From a checkpoint of a small transformer trained on Wikipedia: 650M tokens.
Each number is 128 + 32 x the weight over its row's rms, rounded and kept within 0 to 255. Layers, rows and columns count from 0. Numbers have three digits each. The size before them is the row's rms in percent of the matrix's.

# down: layer 2 MLP down (transposed), 1152x224, rms 0.0466, rows 130-157, columns 0-111
# up: layer 2 MLP up, 1152x224, rms 0.0464, rows 131-158, columns 0-111
down130 102:164130169126178127130138171107142135125082082106104118164142133172138103100124166145153146156150175215082138129129081111154115200161111131085085104126125099144135116130129125144147164063123164138116121133113136039123096130151109132167127131132152118103158134100052106111101150088121101157124144177172098151138148128150143159092144120039
up131 094:145095155113094127163073185144125196155122141053067111114161125166083176165115102151146086105155084142096153158108170105115069166103091147137118068122127185067132111105092168131149152114159085144082098146073119123111101124132091143135154116136102125071131157168119176102129170058075124130140159103137155125085096142203153144123113141062
down131 093:087162179130161158130095117143106127148138141168115120155109084132192175094135120128120100118089190104142067120154186127065156126110103095136157159053148167136169109113128124118113140177159158125114138120132190149182117154136096133145157100178144117110112112091145134115128124148153045118123139094130195159059078120098115128104105103150
up132 100:150143133077163090124160143139158144132101139125098156050146117097070071119126082144127133097147135094124095136105137141123122117128118120157111155154132101145068137114082109078093181094102110112146084190179135103141101164143097175137109107197118142095150159096088122160110142100144103114142135069151187135080160127096105133154182133030
down132 102:134092170118088208128162083060102168110073158115121157143080139162087102106136106142135115143136072155170071099123106064150150167156116127150127154073108199080094125131114116149133114166139115103153136120128173106109096102128138157130082124118162099077071126129095098085140175216085100118121102156143077114154100116115214151095139077178
up133 095:084136125091189124102103210147107175125138133131114121121100152124107065135123163149142091107150124145109152156123155210132113094163126061153109136158122107065120126077087131074142089124097123087113073155133172132085086131171111117109133211108138175119098111121085080079092174122129168093113096101115160135135085165121118097105100124171
down133 095:130122137152041116134118121117154105156148185120177171120132155190142183117136132146201194139117201126149100142134134115144116072114120184145121136143171125188143117166129159136165173107113089148117108098146058122116195151156074164164120133127116107129156068131119181184148065138171088142142087133123101119124116094111114127132152132093
up134 104:131139152133097065059107188094143158131129133144144113055117105129080156130135160100097147086118145122119101138137184145132122089103167097134150167132168136150137132138101104072151172166138075104153116116174132145138136182149080125086170095124116093103156106102123106112118167200156114117113158103136103117121120075089151049178125158127
down134 101:150135046076104173173154139131173091131135124136092130132160124127140048101159162131086118167152064125154152151121061154106148195173097159130159135152101106174143168172144152097164105156155118109164098126130181104109118078148107099146075121187111126116123145128142191118137127092147100173108134120184103115137160121108089100118122174137
up135 098:119201166122075083122175130095137123113112084048158173206173195115119113147121108182143117060113139117143105176093150134191115149169139111157144118124110141128135071159112131124112174160091144121109115053135104171080151174157063118219137126101098156192136068111082111122150126126092136132106102109106098134151120081144066093093118100118
down135 099:165072114106185106184148117118161145150158094138124118129137132159130127137169166157130068181084126169146147123132088084067116135161103137071082087124082133186084120132149173187149148112082149104157087170118154152097072137046129189127153118118158113122124134161125092170156121053103123088155103209113138117104110185133070162166143195164
up136 093:135124098089124114115058138058096107102130147115137142146089088133130094113112123108143085133171109138127132205149211167078123116152064099130160179130127102117122114147137147134126156104172094183202108149153100071097136156152066107100124143210114110120128221047127084180162095120103144091127115151106151155159099089127183062078081106104
down136 098:084114086167105119061070151092121113186120137138116135081155149157114147068131139153144135080140140073125106134114056113134133160163154096097124152113163137145102117095080133148155074141148096139074136149125126127135121086135160193088098127070149123115141098131104175117136182139119099178152138038150125113113103147152138207074164118126
up137 104:103124132144128162151064097084160148112112126159099091124132132118133131123101093127047105129096184123088172192123170132157098068165097127120097106144110095109119101138097143066118143158127136150137087166138120110124111162126072168162104143147103085098172149160102181117088112158120130142122063146098136151131128118145147062154170121101
down137 100:127057127136140126118178159219098109111145170110123107147132125117103105146155143119171130150125130120169143045113105149096139151143137133066085051128179111098134162089155130118146121101164088113081122058120119077171146137132111162089168102150088109116035096106129148116108088148103180144153120169098113113195159124104104129092127131179
up138 101:105123130062119098140134110092160142164129090096146127143178151031116131138153088125116104145132051101080159131163155145089137088111154129184135163067084102185035174078127097082133130139106102143084105139143134129120137043128103197147137148148169139115107121146084128117132216105128163131166151055135146081136076107152091122121091163115
down138 106:113119155092190056177130127157108156118101150198143137160089153150164168133111149140193141127129128122211141132108067185136150148127153094137115162109156123153188033110121082175192143114157145145197167173080100145140119137123149095117124135077092094185121151135166105111125072085136106159083161124126121078129145103130171179180145140140
up139 097:153178155111116184138137110081146111121122129122152180127152125064093112060134161199102128155151101121154094129076165143146086153121133123156129110121148132165087130130123154165074101123171176127074083125095156128141113130172139120229110126115167142093174086142116109139109160086123131160147156149123068080127176140147131128137198132110
down139 099:151101056132147119157148179131106132145117207207124157133185155166167154216114168096144131141098183138144131081087113087179153119167121128073068173167138155065156115164156134100167189104079118121161123139147205137104081137085132130042152148102136107107143109117100158120145121125194101128084085150181136133129135084171155147118095123125
up140 111:154047131149165086169100118178106141111067101019128105164086143138160113168109111134084118195122097104158089163115137209166088093154065123130167105097181138105153101142163130145170128149095155157167124167163145120085166130106106120120094082127112093069139170131128184105082154078119095108193073189156100099127087144170147095097108089126
down140 102:136156125114128215130186128111092153133153185080119146163144179099142125125125139083088092128168160152120126129161170092100104140116120077154137099152049125148100120116122126181127129128186145138056128143079128154127175133154101118147109150091176057174185163141114108130131102163129106113148094138123125171116080157058140211181094157178
up141 085:116066078107084178118104121116190120159116138122108158153092166120149148112104062136087074095130154155121107060133127144119126163165126077152192117131162138177040167169078187101130123119157117057139114132111210094213162118130094177091091072109150134103098129167146147077165125137124071152162194136153155161074093107129089113115104090155
down141 098:117134104155169159203136165177117088089141129124164126181111136132061123117178089148117143072183115169125146115099174111150151130142072135062131181077128129152121107079063074145109123067140110102125177111147096045089100145124114140149148089136144142127135118105128143173120177089128149146147166144144196081143124135075175124139119129134
up142 102:096143159160157162184154119132137144197127119186124143120144136131130128141155155166140097135101126102063115113101152170112104135125120072177088140166086117203164138178111173145155079177160103163139146118117123136153116100145095181153140125077107090080134129121147155118092123132091083086154125160118189150128118163127135076044092067168
down142 099:110125084143097132147125125096150165124141126128147155111135166146034144126154152087127147100126110140141173185082139131139100124123137117068107129158132086162051155159104088171175136155124079125161128147101105143126171141113136131138127115175080132180153102098117162106094136099206164138167094136155105153106150088117066131038075138168
up143 098:106140089065143153131102119110116089111161146127124026138149133137119132144135157144171120152155157107080112106143189094165098105076103098142132202124156235115150109154126156147170175159143147100120121156078127132106144151144159072138126094114108098129129133132126091119111108156132153121136132089101189121123118098160139161099136147142
down143 107:150091103188128129090072144137127102149130172083125149071099124190130173170109170112138127153140143097101154087072193181111130132157145143138135122132106169139162104150137079128111153143105119189143113108132113183132047113073092083087117109138173115124132095110158200130129083172147155078138104088128140076136068151102122145098117130191
up144 105:065150180173089173179121134073174131087111143118154155129119113183095068094119128155113128133106090083128112118150127107146118125131021126126107095168092154143148158089120080117131150133092129101120092121125118054104101195103145130078117123082087135156122114097155148119126127123173131124172127153068097064091136081127129076091163143109
down144 104:170147054130182068178117123153127122178102180109127089160106144140154140156188122122122087174092165090140158146109170165127118108111094136076088156145164078183049131193102160124163146120133128152136172111110131115167132079206163186106087153089137129117151158152173147107149083084092167213083130117127162115144107200150174114133150101131
up145 105:119107071101140107156138119086157154158072083142085109177130098102135104152115117146149136144119136125142131158128194131183097129105100144156129059141100106126114084151110121139107165140142121117168103140092066140126098055164101140137150131101101146166166053097181160151040143078188134067165092114133153082077136120141113136111144145132
down145 101:157134185139125136154144166128063103106157148044123147145121184128141106124146125153080143193106114088123151166151105094089085143078110099055111143116090166103111159118131087137179101106100092141094136114158116155115189158084131102110087138104115141089124161144150137093117115100108104153116125179094080126187107168177149070141131067174
up146 106:144118168093142116098130185119124140122186165095100084087165078191084119145137143105110145124141120077129186117096122098180114136139162134102105146189147081130130127143103111186170162095151161122160171093144127155157129097161122103104159103172126134144135181120113127177136114115120144098087095122174165109126143129127158109170170139141
down146 096:138111110154108060088120102128126090083105031146075173135110194097104141096113161095110133146043081163119097148140081151125123209106151145099184141135197169123151153102141137146187145141114097084154160151162156089077089139076115175107072096088075103112118150114132155126085102101180105135152089146120141154108129179152122122118088205122
up147 099:132143135153100156126093142126143126215150140113132136107128150153126150117142102119109078158137127122139157085110183175129122146121127083117108178136110075096113119151049173154178132182143188089131159162114118168104151117132118125102155130133113128171137140147157109134144099114131195143129147131159167097147121124100110153231160133165
down147 099:119092095096143168132210141104154118071064103107117135115117136119098150085138128088140142140134070109146118093097136096126111108161105192141142148111128093089123101089129059096065105159104122132130148070174159116158171111103141165185085063075121100112068126123118189109096151116076116090142146168174086125168037067150141120153067141143
up148 100:162137139114119127171103133115104122101158165037159172134173073104161063139116100148090098150137149119127076119113116126152086055156140145165144150120079059094082151108148082100143169126150136088161090161151143096147134136162112111089143157126150167196113123146104121139170147039122186150117127164142099125159131163113148161133163098179
down148 102:183169066112127098156114131080113147165097128140153182106137144154186120101132124098152106211208113089142094145089153137141121114152160145136142105147158167159105167135134066122175147143073117079138149067094096172085123138138090094099173138166076176133119168158144104145132180083178123087052152161136138104166123141104118083147178181131
up149 096:155120078116119132153111117078119123140115105178082154134127117108137132103087082154053149117107125100096107107124138147091120154204113145162107103188149121086139181149117144126038090093181113195107131125210127122120095111169115130168144120200115185135074135118125178108124070123071094123140096125123170121111134151133125073131134145066
down149 094:177150132162092127103118130100156184060090170112113100119166189126094129132177146124168165099098169110107165151171074102130152138115119143159085144115129121128043158146069161117137181160081069091173120124121114096144136108137117154140093103078137147077180135115170109111126104115130200115176110120208114121150101129147111203121082111158
up150 099:122149155042121104180115147155105180135131149165159145069065130191136111139181127153106113158121107122119127128132145100099091101121139164164082132128121133167162052160156105166169176133105085176113079136142142117096114102075123124134129125208124128117145144105134126116086069119122171128092123116164121100161080076098113202120145054154
down150 093:131146104177128176109112166134078162125154140132061106144135171125125147162157108098134088145093194159152158150204117115105151128116127118196129107144068150140124128115100142114060174152093133143086093180109106100097214104139164137168060144096118145124120123098172108095142175111136114148109190190131099135119096220108100110121162124183
up151 089:101137106085141107152112149168109118118146194111150152139114132136120134152148115093114094129148106140081119172147122154130165137174145157144152096159071061068171094151169126104152149129177080163049166086145057145118052108157131116134160133139160115070099139078186122107122150122111103123053073112098144150139142111146142125089112151109
down151 109:120098063089169107086160129132125108090141121139139093124113114140104141128051121195151108151135138151119215139140148127126116150146160122143127101123120106125144100200141127107123109143108061145093162110175111167143125052099106064169104165126116153104133113159125149095082153107170106094071085098114142111141100122158106091097080136149
up152 113:134123151150099086097100111157119080167131158111130151132117088127126097122136142139155087154123111140143097118143120088154053134109107131120179121127107103152097176178182154187170131109072180132142113179089077088137111107078098125084108162155109118135092086073118114133135127172125046121110148106106141132137096090188134159141176147048
down152 106:180119188115113161187070145115097170080140136108146116118122103199069176095167102109130071104160088093117101120094157164137140099146141159157148146148122113185093100112107111111129209159130150129102078178124110145132117147126160114124189149126133129062105126152113201200102100194165130089070074124102126115051166169114166075094121148125
up153 093:092083077127198115203101176114081116102179179145107131124158094129129134105138132121145100080124081140132118101138074160122086113117147118099117157073147111147142115175073153090102158152073124151149153124119079121172130128111103106103120077150133155163115128156153112100171068178098095112158117166125157097210108077094051117127114150172
down153 099:107068169102096147097102081128138111132117100170138152061157220108116159136121154165135087126148170118118078095093093194117173162067125115118143121088129187164139135117163139121173063143112121098152165154099114148086039087055095099071143184142111101146175133179093137129121167081117078102101175138105191082135068124142164111128104109133
up154 100:091126074128108180124086088156110059098143099112136091103118168079117136117139142163206156128153119194081146127115147115137069106175109186151138078138090110119137109109091128133084146134114076127097074095116162134058120165089097147136142139177074149111188157120137128138150118135059118114060092134066102176168102151129132167058087117122
down154 103:137131150112078131213146099093149084161143138153135131112104086101122121141062108185172137098164080174142127117144078088113141123052163172052123134066118090128073182091133146136136133122166119113093052109111115144115136112170165118146099148117072093077157110145070083155144103153121126054121121155146114176134126155136113188151088133138
up155 097:142153144144144119092120155149141104077154150162151127137079171104100160139142229169082099122150081119126154092123097180124109102192084132126169152121090222115108148137132165089096120085139089093128141143134140095105139148139086110138134083061126118119134154121096156123160195087061109086139116108150078126087094149137163105154148183162
down155 091:194044091158135140159073162060168104168080120118150085155151080143152114122147142071166130203102121134105130150123107165161052088074123105079114151160111132119159138133129133158132132162147158093173082142127139126129155128111135173124135058106148188147093204141140118140148145166169108139154152136112134102150122117098086144130136108111
up156 100:117154144126125120137118134110102111100109152102196163092138094127082151125125102144150139106072080074086130147091130180127118094165105128126157172082073094127108098139150144182081110133058163163120106097144101132157095081151122089109164140122091100170134123112116102083184121133114125177057160127074098152098118153111127154127101110150
down156 096:158124137161150161146169079104176127129113095153082122083090166084195160089126168152122104123192123131093098174130153116106144133139143081084101112127135131087121089079145186166132065132173089118129129177067136131045133189084102160083064112192130149186137169177090158154136128114115103099153141127149083146146107119153176140116123180134
up157 100:087129133138152136114121180098125149110109161206137109065162109171156094093157092142066102101125149060116157144140117198111175125087142145143123086167104130103121079124159118109166135104099117125141142158099138129154113199158084124114150117115064177121114159121094125174124101113122094118077147078186113119119164144092175110079118159132
down157 092:150064098122109095140152100170130125155067075062167151160056167047079156128107150120176144133164136153097086142159208127126143124153124135147096165082098184159138123122142187160216093139088163129087132096184121090104147141126164093106149124134205095114148147152157131081141159149175166126178079148045070150113140127161102135151110127156
up158 095:125111159181197154167139153110121068107090173203101069126110104122159127138210173126124072119101180130112172124158095154117147158053123072134126121036132150073109179110103113117128185117124151094117076116129122133114152153110148152125131131131072099126130153140056123150074091156139138156109091146139117168144183146096095128138183125178